config = dict(
    d_mlp=1728,
    vocab_size=50257,
    norm_place='pre',
    qk_norm=False,
    parallel_block=False,
    init_std_o=0.0,
    init_std_down=0.0,
    grad_clip=2.0,
    warmup_steps=200,
    schedule='wsd',
    seq_len=1024,
)
Each number is 500 + 50 x the weight over its row's rms, rounded and kept within 0 to 999. Layers, rows and columns count from 0. Numbers have three digits each. The size before them is the row's rms in percent of the matrix's.

# layer 3 MLP gate, 1728x640, rms 0.131, rows 0-172, columns 480-559
101:509425536475514436542544470524514524565522469453497441533514515502491517544451450484495490516544380570518506404468526502500436497440455485576494511545611430394520478442507493512591532485453573469579445474465550547503492584494501500387432510
098:486535517500507539462492439643441522470533544479487462484511433451498463509517530526458537421493552407522379461541492442464460516516495418490542483547430545495551505485477504499496495517540532523560482412476432561567434502522545519480576553
100:398529573388464517477490446577472529439555497503417535482426528550526552479455514462573534567455419440478480567553461396479556488522521496526574523515517538602510465562543475410402522500557508516497538524546436471462485459550488568509503517
104:571516479483509478509503383507427516423613418523566534541558560540570553491473509537498397569559478434469511515480501520577578454551624460451461466436514533507494559480510544529567563446435433498442411449501511581552417445519460533398573509
109:545509463456530443527639486448488424469518455471490380441513516447444386467518488543405517494558551559486486488474528597473505564461500468493498548534552471529557521442453479568475493517530438576574430490522452490466531446520500502599537398
096:437423471550517503476549423504547541491518445503477520432516469499444500563485471507406542456412524448514572518485438474465491453524577457485608470486560487441555435593508466484502409481432461398446509596553529460488500577525519481457561639
094:478534468563504520576535537539498546482533514495512560498514473468466460617602455451544500487540585447442566476558532540533413525546570479437531475529510444479565571551543583480462422579542529550513522456559530506437524468458511534481416508
101:490436586422480389492609528495496492489451450422586530486518537497501568527453495394409484494526446464465464455464506529487535456496509468440432518489511466459502483567400467517536500525473573506474468453552500433495410499440535437512522525
103:440402520445386425433425488459512467393517492535466487483473619545424454507579572448480477517536405546446481648506587518497569484394526466452532485586398498510446509518565509584456481561541551470537464425485579509429459525541503489423465397
097:513497482415520563466481514475521444413563457485518474523509499514486434523425499473588499528533462562415483442441541586430450446529507435519496520492415460447484503447533431463544493469588580477552473561495530466387549486655544403543539553
104:512481512495635516528586442617498514471434551433457472444468413524479453522645515512492516488475413473415440566574556524433505503517511480549516490506521589593510506526564459504547461552460465509532514543433404509507538410587542514401511553
104:483490496446528494516534487575517532539506488428483542528529553535551548525417473485547441557464437491509534592582586349423443537510533528536548512404530518463597583557596510539551543560464473523569473495472535455568545527551538559546420489
100:435555500545498480510561515471508393502430548501541560449563454402557480434456518563559503431539480490509490573507464534590495408470530558512528441486459393485502516567431454571392500441529501524588480469443434463547476499594496506473427480
097:462445513546522524518552608473579537518467455464422485452478499511451468533508459457524514452557555525452584545438532626494494537511536410556485452604405418520545373516581497434511516559538484516388476505487443490426441520514484453542408445
095:513488439509496505441516483452472478478430528432586432414504515517449558499490543506447536532491544479540450544472513554522505532482435426467494536521484546487508516564483480490506489473507524542536433503524605473402564575502497482555492419
104:609533539462497458487539446533524514479525551527449549447543548485452501484487550508517545487466426475540485548376559477503492552453388484545556464543412446530387497498418473518636490495516420531517517481557567554487465584520502516456577422
101:489451471481544546541417538478529463483485507578523485529538536532535569505551402492499566513493557506509546460572511524457510458422568522565543542501368532539496438417478576561531510504506469500514471475474461480549538563560544490489451435
097:496498512392448516579498560509575595476455501463434495502417480500532485497469478467516453475564571538550503462502443619590474539502463549442419419515540563504516527531538555518467546540529505544419398495506478437461455458461470529499478557
100:492460609475479557452414591480463529582442486538423472486586514490498532509483566421462522464518513433483448501544622456519505491457531499464438509449634398459509433457416574489486463444546517493434628468472410491464537585449488486528499566
103:597496572561501499421473490612490493518531442441524437606499554500467405494483484595612486444519585539587531517572469461467537447467551552533409476542539438482377617579485518536487482460478533452420505464479547458524513469541416490476456521
107:389503480561474554515523530482439464365463483476523424422489603493472472549572483401500495526553501501395471532509477438516414493566454501610582511475593484506557487569525658518574447461472480461487484422512424545471394501492525551530398493
098:455548560562521517521576531386435489440528595500583571465464574578385524446619429501500498479468403488426511460390536551478542535623454492535546502459481460476470455417573503502478488500498475497587540463470437342510504517500502508608573371
102:434500556469555451550586501561496496494612520497519408522513527428476519489544509552452520484535500512430523510472527521522473516540555551612516473528506385600551531493466487533565429530538539551514480482477418520544512486607461498385393476
103:471557529573498490459408471588376571450534510496506524454511509467569471442469480514494435532474540470400513506421438559432585534518404472558502517439503449429515432471493454554488429505509450529494372489450462563553409500556433478408508565
106:403435382509425489544578483455484531426572525660528590436451576483433537444506486560485461452535546566486418470599363482485404496506501519611469516517532467471486477496448550445516407550494569420527486563527487484566512577522446498495457479
100:495594526530478512488596487392486424567497426543543481447484514533479523531522476510474436429503471517523477473407441384492487508476529560532479524552396514417502487451533457429523505504567527502488528502500518513563443427576537506502398482
110:545508597459457520520501581478486490448525534519518475529570442487493430553489583571440575532433506660453445558422420498451425496490492531464515517543480441485488634472459472552525518586446445542504541466518513501493532540516515618528602528
102:634498505546458464473612494488531541461450544520570554508638567528377541448555521518532547455569542561539449453531528505483501480556491531490490481580621483585552494523457402541441460521564464530489401384515526528608502490477537432485584524
099:579452452573455566483519426395471558466458602401448461489518465454581466553493440547481507524521495514557528417452491488427470556418484524504400532511526542619524566568536468556537510498587485575439405555482498440554518499466545426547497459
099:399500419546494539425516514472495464523356390458425403548498500473452501484567583495423489489497493446535505500503459447485392532463571570532527538454395415496503526460418386458524493491459466491565556524499504483494467530593507580506510510
101:508467529485414497461468527519477461553549444573502515491544552570513430499396523556518445607538618489408470541370472510497435573434513536372389475512506642437542492528472502449554541462455471585494580519475515490528481533552583495560475490
098:466487434457475445550589497620560463434517523517460538520551484534544561447442534546458503475484527519510469497430526491473454378520498480462493422576613414482481502560437511554478552588504447352523457412526559426528501446429429567452446501
100:369599568537545524470616558428573433457514461515445436424447562564470500533532533513522477514506453375465431444440553557456509563518599624470614617509436551539557521467490483515430462555453470435556517557471502538456514569497503526420514466
104:516530450475417510524474560439487473537505482473540543432469439434482513471455549457547481526480471517468509466462455457541454493510591476482551574505488475645448557571549553472431494403522563558467498458490425431530542557431555448469436539
096:478504544498522481508494479481489586475482440516492510543554465465507353444496483540551566500526535591480427555475537583491447531558476515536495435552509526545459417522569590494482540545518495523474400485576552485557471482538545505479448476
104:473521498460425384537573556506470554492463415586459400470451526437512504509548563489490475459664539484488575478592467552477588513475535519516530520434453561430468412390472540494469414513530418576446497548466482529568594447596445504595445594
103:466524543504433549519511455533409570513447560508557433485473580446532438438421589513498587477468471487478526455558515563538501615490424477478520455561442395569402478450440378457572459422428496454442500566455541554561551423511512450471518500
099:442513475435471515435516501552504599517448478489493387448479428492453532475414535522530455473431503524562396524480493394550432474441414487542477573498500444412477585423544533573525594427441464362574470429460619363484523533623525404593569535
099:487435409355425476547504573605505482465483597526479595509488470492512540487491537494549496499540423546469445509510528415537463470474491444487512498547455515483596514528499524532407432552582436439486507521549488573433394479502432497491449499
095:614565482468523473505485464493487521456357429538537553473415614461462523472598492575503547491472560492494465367508556416446410493537491495593546505478516591515459557538601551455494451550484562452463566469455443543447519540507480480595516500
099:511495431582447554481481487423412522447486461549509527466465484506514425518440510546504562435544496483473471455446492519341524491460595508488442534467515503450479524469477516414501466539398532549452564453469525561499466465501475554464554551
096:437583469402497579498446475515504503504481487476446548489457502478531474536469514558530453504562487400509427484469527489593449535387554469493452454407441488528437557508552511515572521453517506505444395427486541556396441413593583596493544452
098:504373568543439565480485548497507397439478461541561590559466493545471430566480505421482424575478541492522456453525550469540498544463547487506541490607606428511492442374437588526581456468519476507511396548491489532363519534523482544567422494
102:468531461442442474554552500515532452523562509534575470524399488416496481515522554497484451576514485555564522559500469484503481517566433492585514600517517538526513476482475551497472490445523561536433494509497546595522495488432451472528488517
094:556507533594446527579464447534464451487517453510462433592459587489493399442495527546610550478494544575461406397590457447449471529460502482486496467564484379510481512484481489316445547541528473515488506552490576476472486551460502500568506447
101:521441495592429499598490569510561509465491463480428489448491563501505511535455457532446520445497490436518454505461537458534523423525443439434597538470489486522485503514541484533518596527455540459588457537462526475416536475439470557450458587
097:519496524427427498455446500521512494532497520495527488496442448507532456555461421535555480519559467493456500505463487496410446483472467466450530499565492410452469455567533597494456489483413636521466561530450420513481451504391494532614533519
097:383461514542444550446465479549500516423547530440487519523539480540482513458453517493347428518456530482596580434501574481510519482464485564475485556563552622536508546499533477447453454542543447450457478540545504495449527542530462349529480477
098:539514578474551456610451537415391568484366469492438509481530430496475439616516506501428514500590472546428477451422513576510441472583455445467507508452507520511504427432505424435527408516555464578413501495494518444384385541544475476564561494
100:503412554498565453424515498439543568503490552501593357462511547484440459527486437429531554539491465528449510547500530475486522504497530417499551462437527532511508472493548548432474440511521531471499497533458493478495490420484501551463487399
099:482497483490455501571530479493543469588526503463509436438512449468514605526392546444492500525564512515586468448503464472544497526519501585521476545529485535511409618534506468557432548411478535529431408514552556426469475532511473582422416520
100:515416384499582539531434469451451462495531445591470502509561479533557491472541491494546429425469508391430595451568468551456464561549461474529470495532520521561521420395444588469500514529502441531536407532551522495528566597544459457600425536
094:545477563523460505484410487414497564501520538439493513532522445482624530552511533569544525555515512536478485403465472443389539489478534473543601433463443507530419483535528471484540484540489588526567491529527454507466509595546486501518632502
096:488457460406410535521464549437506538486537532526439498464554422550486498616558500450474528501588516493508491461530584598479506564559550566513440456494501549516497556480427602459483391474559483514461502567541497456464475609529526446509442434
099:524479548582514584528544473491500429515493542488541432497466572435505508490533444556624550576520577624454486563539489549550469495414421450432434478472484475453567468534406507526508565425556507529520422527542541452596442533510546525499457522
099:469528484504496458447536535490515501497483547498484496436493438495501430518403474483506499543561513504504565460381618469538488453513479517546575489550507363474402502544531502520486555483501558487447494528456525561459464427529543550516519546
099:524520479511421480498500575514489485435424411517460503454494427534526436449523480396548484557473516450513447520486545493423489510606481553558532567466553470570527433450521433432441465555418517464504404604585531539451488689501484419504440463
092:456512508440531548481500584510459605408526446516544497518542569486558481486503444475490542470428610566445486458506512478516424587454478542512555461403634480504517523480557510497428554431519489481444524525453506498429538559545534474462505553
104:431401439490575460495479481595473521545491564521455461486445495460481543532552550488454547442500503536414513495448561529550569461546459536496544535465534571488511477472572517540488480503412452583502486502407429368586529469539527481553498393
102:569522402501441399543465431444426533452525542468442599576464512492497462507506567563465539525579483481533551451505548420498410548496527538479602476490516385588508455517601493493487513521507446495562489461454549474513531538458540519518441391
098:489534588463561530497572480474452470540480449564566549469498499577458471486538573403653500550565512498497536532402557518451444526502572513511505484472518510460400491492505512480471445559505500486535478427575522512501398458375459442552505352
099:570498485552514541503494556524510566502551539477405463530422556485411493504523577503502459529449546526594528532559528427430527563468542521565492501570412468433603447471487438469520484575506564518436631560516458480457504562531490534552447447
103:521529479593575490460481520548482465462604487507452526444488457430500415446537556427497426524421459492593450437382505541600554564498471523569502480518521533507426539393494475549527471484522535525478542517413482510439486449450513457514436473
098:388482486534499524568532555464468482436551553580525456495545515601472454558511565427439475471527439490526477415489570556543541506557575488435418546516476525482546504440615523540466403540416525435516560585494448429611480420583504519513478547
102:528434482462465477511550434567459481559543564590547525532440438505474503457548537545510499557485525517496507517518502484501504500427466515503493464434535490517511562504468450525521454650452317442554455481432551530480504490338485524425442466
101:512495485530518390495662586559477539505528466468483473567471568463432527483520441487473514555493472600430484456479475612463460498479397554429503393491504551451469431519534380509554445583476565486420519616472546409518523495512446609519580394
101:526586627442474443513533580475405529515496424529524461570512526449504467443448560544468505457466452592445514443497457479584419484583473408497478542514506539451503460537523457478538557567519467454441561508560445492511486538464550508493395529
091:515493512524536407446512401494531536480480521527464519521448421514578502475540507550575527431361497328538396584395500436515502498528547612579553557551440566524509461466526517500514540552429489590501439569516462440528469384484523434442449551
099:556468521483579500542527485438420579621513448512571548498542504418491444529484575498518521495520479461521451450370475443426512481622431484452496529469583468479487507418565485448500536501502482413413512454633519442496437442453459564532499573
108:485439530436545468531443497494526499465541504517562468536538439608490515635505472425424443510558505612512487467620440519454520525479457541494486560429439552504553550463465493411566525524549562485556429551514447477546501520509385555520589478
103:513551477520448498526448533564541388454500475456464522482560455537585549469402415471447540483529451461465494501514514452510350556491422459509545451585466449461447631464443549491524522506434470456431454535463558516506487484450492538523440534
098:545490523445512487484539528478441548505520477432512459468538432553470416413545465440593570484495546460449509533477469643496447582511456582544557470450519462582504445527577502434516447492507494477545469564500471498574448509455451506461481551
100:518496477632455529539492458482513499506542531582532502540495504489533520488439471498468585495535554420534510550475507520525526488564550509498440511450442414486654528514548505432539467426517547518445417552443438517518520488444521485444427489
099:478474521429499462538504414519490372506547479517497478443467506536443516431516467527499568488469552551502533448466483487441535475432329522424544590589521463463486408453480435447361407483480444526432459507584469527555480478478524452525458457
098:503528458506439458488501529471536495555494543409467499477486500548529497540500578500535517477522414448530458542476521541470560546538476471563567479569510534533468436518478539423544528503546408581497495540459447567482511551371500520543525513
101:517535518453595561406554462507435513465515519526550592491471486476530455486527466558482508533457520533553503494594496515520384498552525473623459460531533466459544550534416560451588507550463500539441466412455437524579540562562513511456513580
104:478493393519533524539466509517511436459490466555493575607529491540518468551520577467484559406464496478463475509475573484464464485540437513561501508559515505469540506569471464499527458466524533587550443507448482479539435368422559426481442482
099:452476511494419451475426454427589463533484604567505476555507583411465538481551437462504574544519423567523550521656424533520436552410534529522536481547533501501506457618478487516523521522424524516498549484493388524481535501523509489469567490
089:509522547545477449520485503612540606480487499500511506434500521431516503501393567430479385543475427526529413450420497468536529444505422495438530620480487502487470610476519488546491513412530568481526571600434532501446392510556460511507474538
100:431496524564494522546497557469466472522518550463477511475500479538460534442455493453499524411516442479546519473458551532522642499530544538469421532441447434508522458397464492465513486512470445508593520550353392482476496520584478449441482498
100:490465526518437414563442498518560501494549579501589562413537459533482536567514470512531503545519546444472430432416489453441485508499453522522517488488499507431501443445544490524541613469519561528527476445600519528432559511468431538494550449
098:476431498510562498527482508512464411590499536503447454538444565574449411493432587510414486569590537443560546505456441415528478451516546506466427516460501573544532553581547532446479502442539481483644512496533495457395494489557514558572443516
094:541439557459451443464574447548418479530412436447466510519452561461506450489448480448526494543487487554494511427531518544425502580516362565458577431453483451435530574571560549520455543561595554496520465534597433532579456482511467481465469529
097:495394444517386648565508550379509441491435495547501575477494556558503501452563467565438548514430423568515507466509505501568555487513423457427487584489500458514521534527436529523596507415495586510490490493586452429445524492493555475480584510
102:528502472550485485468499558415525554522375535520489544459438526459547498518507525511467580414476510489513544515545497461456517530519536612479539521464527500409480478385352516496577461485543443523475425534525484398537488571519485514579573477
097:577502484590472496431463506436518462538568471528455483497460466419499496647500545516579485483474448471501512514533509501502520498494484547436439539484582472592446481485519538558513496512482575501405466516535484443455518405523463539482546463
100:472565530483568546562572478491452467431518501481480504481474472588487514555543532564416479475469528428497493493572515478489498527547494560455456452471565566413515483455530567446451488521526530517478485531516478534436404460388516494530409572
098:471478541490509500535564522448590565522534421481563536611508465537497436576505540517497521461532534420560450461564492524354457513484412482579494469473486574456555519508473473376480514454521424479550514502452505459464546491440473556543539473
116:520495561437438515437522515505504462482521456514575634590547547562447454605586617463570541402481445467427450478470439595572599516605499399502479508506545525480464459510449587423449511421618596491489565504433408442522546488465460458551522526
106:563417415536469515551557462460544567395470533543465432461417482448425589434521376497488426450445595585472498492515526479493495438524472575476452466508527379537533461522490494494494457482460522415491494547517526533479504520512631612562494464
097:468541553433550510497573462566558505568509496473535594553474484544516560602437430555504567557401442501527447423504591506492475432495511432487555556504402531456409638415521469515551571472522549581466512542522492452470541558471446478562540480
098:448495526539448443476467505471608563472514511516495455520578514492483580484486413544433495527578467460464471484488532496450457563487558474499540542458530516506442557541497479478495427454439531531475549529466503460489509443565495475459477458
105:520429547561500536524487494482399477545525503441470463529481430508481516507507534423565463497479538575579494519505472561400425462502470444429552522479520594541454489545390480553569400542463523485423504487518564537518411462509487454533504484
097:472650441413485424462475492486592514430550486567526558496563441446475453427590458568478451497496472518518515513481524533621513541435587484523493566441493556619535524529477505619572601533466465606514496481529484519465461430534497603448441605
101:480420530522420423485507491499502399487538563537503450536517536578491521467557605493514551558634533462517537457483569474499509458541468402424518515572489525610461539591436456450481534533512523542433515566562537443482465503526468453509410618
099:556431525497561516482550533505528500497554493508424496594569604520459501477564502508534544494542572502553453527453427552454444466524506406507525520461485477477532497543528417490519405459460565515506384496523447450570499556529603469548520675
100:470409529527501543524545524507501420528420480514524559478524486499427479605530543491533515481524506450464523487617488561498441507463519461459537658488571521413461521474466511453426523446518479504560412556499514451475456497546356495544484457
099:458587460545523501546533514481457447445528495439476424519573524525543454464544512476412344575497558408482553482483486625457583489554423582524554547435518499517423515477513463500555528486619506570532478499435539472513512566399535484521463453
101:476450483456510472471517464391465400519477521540532381533560485459468423520518499595424488381502555482423489475490501438500458463483465424481490410595594487442475579491514471527524443460500525536471510484464581501467475510499500446511492551
106:445556457515576536571554504421396474580477533625427532472467526524510481478492551448537483531557589504509442521448492499444436524572540563482574588445439558531497358495515530518434446540482479452418527474474505429515492519537477438415402424
103:555431523471411527564509489421503507537496529432472430483468400462407497555468581483494444552402535511474467521533534500556435511493487534490435476435552562611475556456515542503423461530517555393492507502456544491522573511425544541539457526
101:398435543486342469484557500500508450454509541550415516510420408504455483540431597462441555497441456537541439527545463495522551567496475467512487499561455488565447440442551506472515527529495566464447521418408575434530540465387601491483476486
101:523528489412465561482470447567503537564552488452542438474549512506459495522523491561437482461510486538513446521498551523523552492557453496506403484550453455541414442517390515579551543640509553552574538431534431536543551580484455550528569534
098:548500509442480548511500425531484554560625440514567463500567510556527493553568444467588491467512617523436486459377500453410468437438527609455457426508371596494509508536535544459518471523530450511473471417411453473478510457487559514542492452
097:495435504484454479499522492478493558543486385488462524537461602518491491480436490417448453405466488482515427378463607539451548613604434556508517466532484454470508530485504574601526544416549519540461444477445478499475479494500488480558434563
098:546546485564439490490441458491484477481550419465430591486524486492440538459566463433456468564402385565506602500485488462500458568527585581477492556520439529529519504517435493470546501505531467401509540513439504397496463574496561527417494454
100:480538498504416498563482512398574422507435491470487499510420498485491545547597451451476533576416461495470500567505502554518533616529538513487524507523598525465563475502548419511544541489453561425454443529463522552487451602417534493412443476
100:506511550452512508478546549500487373467506472562478506542544507458572507426528473584496507572450460494566434541527574533465437555552532549463502499456525507474570509427514504564466434447529507466422496517422452511446526510451482537494433433
094:517508505563516477543460532423405558437490447480521483500491525548519451441517467456495453419498479508472576596513521469445489458519476477488541520486444455578523448439581398446554511492432613527527504418420561447425564547567451467403575469
106:444500516428536497547378477578489535451502537555583457495496535484572486484561467532525533513551446417446519528541584559507464468440449483509551499561524463476476463479519656508507534524438491569516517551464464434477522471488464488467509595
091:458531497419507482504493496502494566501517427498433474523486434477497435518428499527478442389488495433480438564475466483517485440601534515518462510577511513424500594522573533424538508543555538528505464497484531459458506536510539542495415502
100:473452447572549507534425439443553513434563447368442454459608489496433464528544499417449605485469534467467509551407548540534516647482545454562542554515517486458474588443434573532491456522522546501533519545414526481439392478524486576445448652
098:465421490568506622438447460501591411475489461395401498600462544465410378539463530463441507399568502499470430458447534504461570527513478516625401424441439410537412466477478484461523557536522575466473497589473580502491440523452494589405456478
097:524432458520510563398395487523440500548504481516437529358437462527593417483518581496459549440488453550476546559462560533476523462476478500468554545437561501515531551496474462490475537527505485388517549469530461519528483556569452512449511530
102:511522474548474506576556476448542549590486439446500546446573476520578526522556491473537477493467487598480516550426399509598454536531574539502507463454554537534482445450532487485506454441501500482509495517524525526487481478513482506510529480
099:465458626599517534499571491473492529629510457470473522489463385501436545513489431468567522463577478469450426444453523525539523497498501419517513457470473411542561403492523478461468533542567512527496547552546531446401483433515504493507425435
102:514461422483481546554454515507460544474459465452462427507505489563520472477441451509403586547473480662517504431619494535498439452582557510512413424475443622443415501494472469476452483536433500428522533593456577559440495499472527508586460557
107:491518539411509458514528502534541573480535544432510449511535454436443548537521449500512468363530519571515434499561468544406426512508453529462514492525568541428424552504415572511498474390510544521506416535483412526462393477470444530508491549
103:544574547505468501481489534512444515398502466465517513459374606458526544454524537538529549534477594527452401512514548465492483478485513474515528473562457439517466555493531467517427520524489616555508490456481464483418583387563544538525382459
097:587556479522455539466482504488548458558547473501523439577519441482496526577552480626514513518499383472490504505476494549490523536489541448554541452522527555585428512467481537567514494475514510550505516580430518507477471407496510470514559418
105:540541577420531532590480589566416537450463594518465478553488477495459582461572477483492544479501483521528503539494492464458510480559512487474428477487460594401532491423451524544547562519536538530532454466393571452570550543492594572519482359
099:486492471551549456432398536473593435503419471517408560559515496531479443533530453532476475467542480494526450550541571432515472540383506431504562498440416527471476470559406509493563474545526537544505540466576476470486562496445495475507481620
098:493555510456461440547487466459425439470520463478441523515541466525479478512457505475524504536406421390444475499488414433534386521510470478554575475558519631453514557456544496534431481464572544546529465480465466504464476565460521475424500436
097:532566507586509610503506478493558500448533461508508479507464463456632488528472438515507522485494508510474462434478475566492410543473583605538531471362499534506564471525609468519497476454546474494534484469454480432339550528433466473585503404
101:496447504522523575509533491512512482469487414546480566512512516495503456511498516517489481503541535512395412529520576446507539393570588532541543590465529424454548478545504577468460515552397488510500482516429436475519519554503496418488478417
100:530514550468545478609446523536544518426409516546487525372567560550543514503502552542564548479526522445481544544444505454472435538547519431530489601563491508473479408512462585451473560554522512502449471456491518596567419490496629468450478413
099:521524492500595535499541513583494444542512510457484475451457554437501499481605563528505541552470497537527483491451515453571454487556528552463445582413558478526429454517534481479485484488494492487500550455454538501497529498541421509564543400
101:485551497475476425495494470486425593574424522600451539517406554520527442485515577440493560388396500509517492430521531550498472566488408506582482429435459543405517508442562495509521571504462541373631520436446609485524465471465443547527465421
103:457463471547465496476414543449450523494481492493565509469449553573532466429462477466407432417545541467509553505461516485524517470434461618506480470432533545527557509507398561619415603598547605472460443529568421543473475500475561476409545552
104:442499547518472459446419509561491500505515567504513509609505496430504472466445587488505402466437509488402558466489544571500420564475543489415501584439551534481547490475448496610512533504492459465513518496525464518518554509580448449545446467
097:522511465513535542478488554556507480498497500526489536472402414509433449491436442528507491430450520516521493429491470501605503579570496497610472557546518463524433429469586432510442492595460539450432565569358552446488515522506447525539386448
102:468460518441469412422433564524596486466587493488479485550564504531522467521524375341454498449518568554456403588550452518584451427609560495476512462431540461604438539547545566488392491464541490413531453515505566482488538585582512458491572475
097:478456519540489476451567509503531533463558452503504428553533539466544473532537417509571511454381500580564525498495535525510461454492528508413456467419484557454491466549436530469611568509530510563524497579493492490476516665559488460461506425
098:361553576451452454502474462527587601500439504520533480506501516445525476441567599501494468585457549475532450570510579490539438563525517452491528448488534537557513448499584422479519499488480483603508551502506604482560565555511436549470551485
094:519488524464459482566474560563532539510513451566476545587554557448485456536460474563436491528506497502492489484490574472471509497436470506438455548516509565417516510521604606592480563556571525529506470415516455502577582485392433543429499523
104:467577476521503457542393515553426522486555441524529456434469451557486476476493526514514438489543645514539527475509550620510505546543612536490550497560422536515467499541512522442469557521533445472460406422503467565516488510521510519533625535
101:524489528472447507461606527472560457501561478564491451446596495623513503470536593478440503517413540522470486481496397546487518421461497510505471587468496450383479440561440489537493428481571417459429451591502571415523517573530524509506494456
095:489547544579475522434482516539494510515522485473414524566440529536470542421588405537423501470409538531488448434487517512453455563458438517496471464531509430487495557428572438530559492511504532532485527492504532480505433560549504609477473523
099:576549453511482467461457458544492451431428418540495423502563488376422512496520460437516462469495401457485418461467448433474511518593521538424461456481526556449444620580581469460470512550464457532503440502563469460530536513544536609420509436
098:341538583424466481437455533491486512536497436555454425528503484493476531525484477472482509502504432498493444467442520500513525540488464453525456484538437460527416593440409511501621515574398486517565516504493464422525501520615596472528469482
094:505504535480411495562475495415572510511497483478503509537442518530521587458487494505483574450533477542562398513518504498468465510476429427492464485549353554488469534432493452458545509494501457495511493488464536539482475529502558449420545412
103:454425496591582568440494463431536568435517587535438553472518546464527495442462512520424450515463517479455531424457513503467419519507524512534540493536466559549554523509467556460536466440511547476510528446446446449473497551487492514539561523
096:446583522410463569505505477525486493483589523505621541534525564550536585549486420528534568577466457496440497500621483435550511483464428439575494585578521524518515600586618509435397539545539495527527482444511496590516440533452512569561434539
103:542483448509549554409506580531490531477611465567487465456451442479530473491477479440441428540486478492469542525582485595471412494475492568575544492578475476517530473538536520511524537470443412441551404522501478567560532533552575503518515486
103:484505529533474503531541359552447434541511479528426501534559475466571485512597467440507498437394428564520466442493514458527437583395468510508506456519498533433567529505411500505421602567497443500439389499446556517564452644478470539491568442
102:475504540546496481551494525490542584493402471496523451492573503517479416512474446491581478503484545524548481508463497554602497489521568425550548529491543620557545437550464467530614504456513412525484466547461512508518536442438510488586477414
092:431483593467492468523441511466498540483574547485506607503458537489392467522448475559573505530502500426459480494509501479433480466477472632534497577554477515371571553551468523430456545506511479512504482505474581508570541476544534539459526468
101:522521528479527477537451438511573460458599493477445530497534427528462524398537657453544484554513588497515505492485431548466545528528478525485476509412498494567441537519555485524586438488499532508515439500437537577423484420496455449584557477
099:437501540448565409506493450504510508500537475411474614384531496507477487480494565542495446560544445425536579465511531466577417538452409461451569486468533480584520553466414484448432479604463516561469508524558598429514544485526514566517506387
101:542510450510448501525492457523430524414517443432585479483492549434539495428577522484431519573498593454442474469508489462487412514483534485551597441510424550403480522490524589546560518472508455474478388489431489421520508484452512540559525510
102:539486452465585459554517466494548486471516507479504481494367551565582546579568507469478501492514540499525558518528583419485397472513527368441478518503453422443536442544549542467485466417500594537529492513508493495508495528601514481430523525
097:462509460439452468479500550493461408481456534506546463552503550472542470656500535471525545511439598564487489465405532515453463478452529538555537521493493555556499487518578492505400499429577457513475436505521515520451590504505479517545480506
100:521428447474494502473547554499485488539476500459520461444513544503475495499509544610570542470587392569502504502454566609450538568573535525454536485501516467563462524403514490548524494492482480529532443482493495410512505528559472528506537577
101:540469396538518568522444606505498466461508480488546535518435483508514373452490480435571532544492550515558401462523516519397490507476407488448534596480448571394450547443459447490512525501501496503354557542528484591512493522461678454501521528
103:493516485514498563440464461516506540523470524517412537536418530496419506529539511432550583448553483480518501476451499513438549613508409505539605591475507478479515470469506511505601525423610475563541502490499542506515445524486473487530408532
097:452506578467563489454493534490480452418535435468576463555553463525520485472505477532429554512487507516401495525527453527405516558508502577405474517451465473484465580521530412466526449605520521524511556539545491558547420507458507514554663466
098:554570498535447645439503540446487488540531445467456513502454555375452500481485441488447545483476588502554538487511546431468485476433469490402541570529555491478587520553547544479426424603460512499438446501490523539560555519534485521506570620
097:520563518546547501492442455435480513542520465558476465427582558461509476474487531343555502566498484574377555491471524401481499422510539477521562640482521460434447442510439402574469378490370541456611490461450489561469457439501574527575502472
102:465492509532518494511471394461495515540487481367559475508478490513421477475580498505514604443574489353580502576439511551495617550465405483456486493542512471485526416494364543458469526491496521484480421548516509464547425512590442515555543568
095:457553474527478462458539497459490436425461539477498396426512567541531525368489587534456583509471546453445454488520484471546538510491484486489460459475546562507500515562510561476485484440530469532536509548591590543443474496459478533564505518
102:510540478578552537498546523632456565516433565525430529501456545466591495554552488519500525424531475599491484438543543557521402484508522591471471519451470460511566546501551492545471588510526555495466506474537485480395553513545609504497597537
098:486455460500367530533574464490469530489499404483494514466489467565457478458483497574527514411442616543420491481460440479515469531492456473403523458477449530479586497477555517463569491504470485594502510477532472444482526506349479371514521441
101:461492518458447476487432502496457495438539526638503569422555389573513493574541483451454523595493469439453517484536459518498531565518506563597472557483553595491597431512553531488466509483550561429509507511517583492516533585382478527548529508
102:521434504501525484510565450502523548486491391575424475492645492518616574456476542530491513456425460453517472458519532493488460434577511487492508505516584494481544535512408585522436480420466493444537503470525540428453546510509592508533479440
101:489482468562470435468596503477618497499514459548420477493498587499443507462520448521475436452464510469493537489432445602391408491522520519565446424482481494521478460579476390486442479490564500571585541471531570433558422454502607479468493486
100:475504481504520573556551551581459476499507546468505632525420453487454414567550496476604462482448492492426495485465534489655537536516476546486498491530432524472440592561572502525439468515513505431459493514516611502450491654542410479503408454
092:403476429561599374487473501578508546520468574479454448534641539575481564503546403501446457480585475568519489560488415439528481528434380503506498470556503498488533501525453514491524432521460507481526609486490541497460533512523525491507456448
101:519432455487433482547503490437517502560523512543490522526516462482516526511451483531516470523508580429448476461485472476553517497510471437468475421401447549447546527436637586568633434425556522493520485570545588594478498458381493469369506530
098:456428536460548490538420427592560488472462552443551515518535515459537470595493440461479543481614511439482476472500442418494528394471540487516561518505497448494539464467448528532473518460521557460392410478553521599508523403492431466364414568
102:485536472487447509505496572536574487558551492447451526502529490498564498399575562518490489557452544441431557426576554471507429469535517559499541538519520394554445562492521497496494628516492496494451410558394452521439505510500557474516482489
101:450463444500573485449471523507530588537437530458517440550530514486528516514541585461521523466529380509458542535449459477462418483545474488491470456411434517551441506517663332506477489506482597498527505507626511483532511496598425508512530498
106:472494462470505543456503603456356572470503521420470547480518476373433519465573448489405555466491467397559506515516498569474499502516463529514518476485518482398481553462514383610460393490476617529508505509544469422517433522362580531504444449
107:511502467520462432483495536487558477563576419531516453508432561507459509529490503516477504441506488551515468368551544575397589460436528466533478482583474589517477473469555478440604497501486491547462536501484455496482510537520540500446469421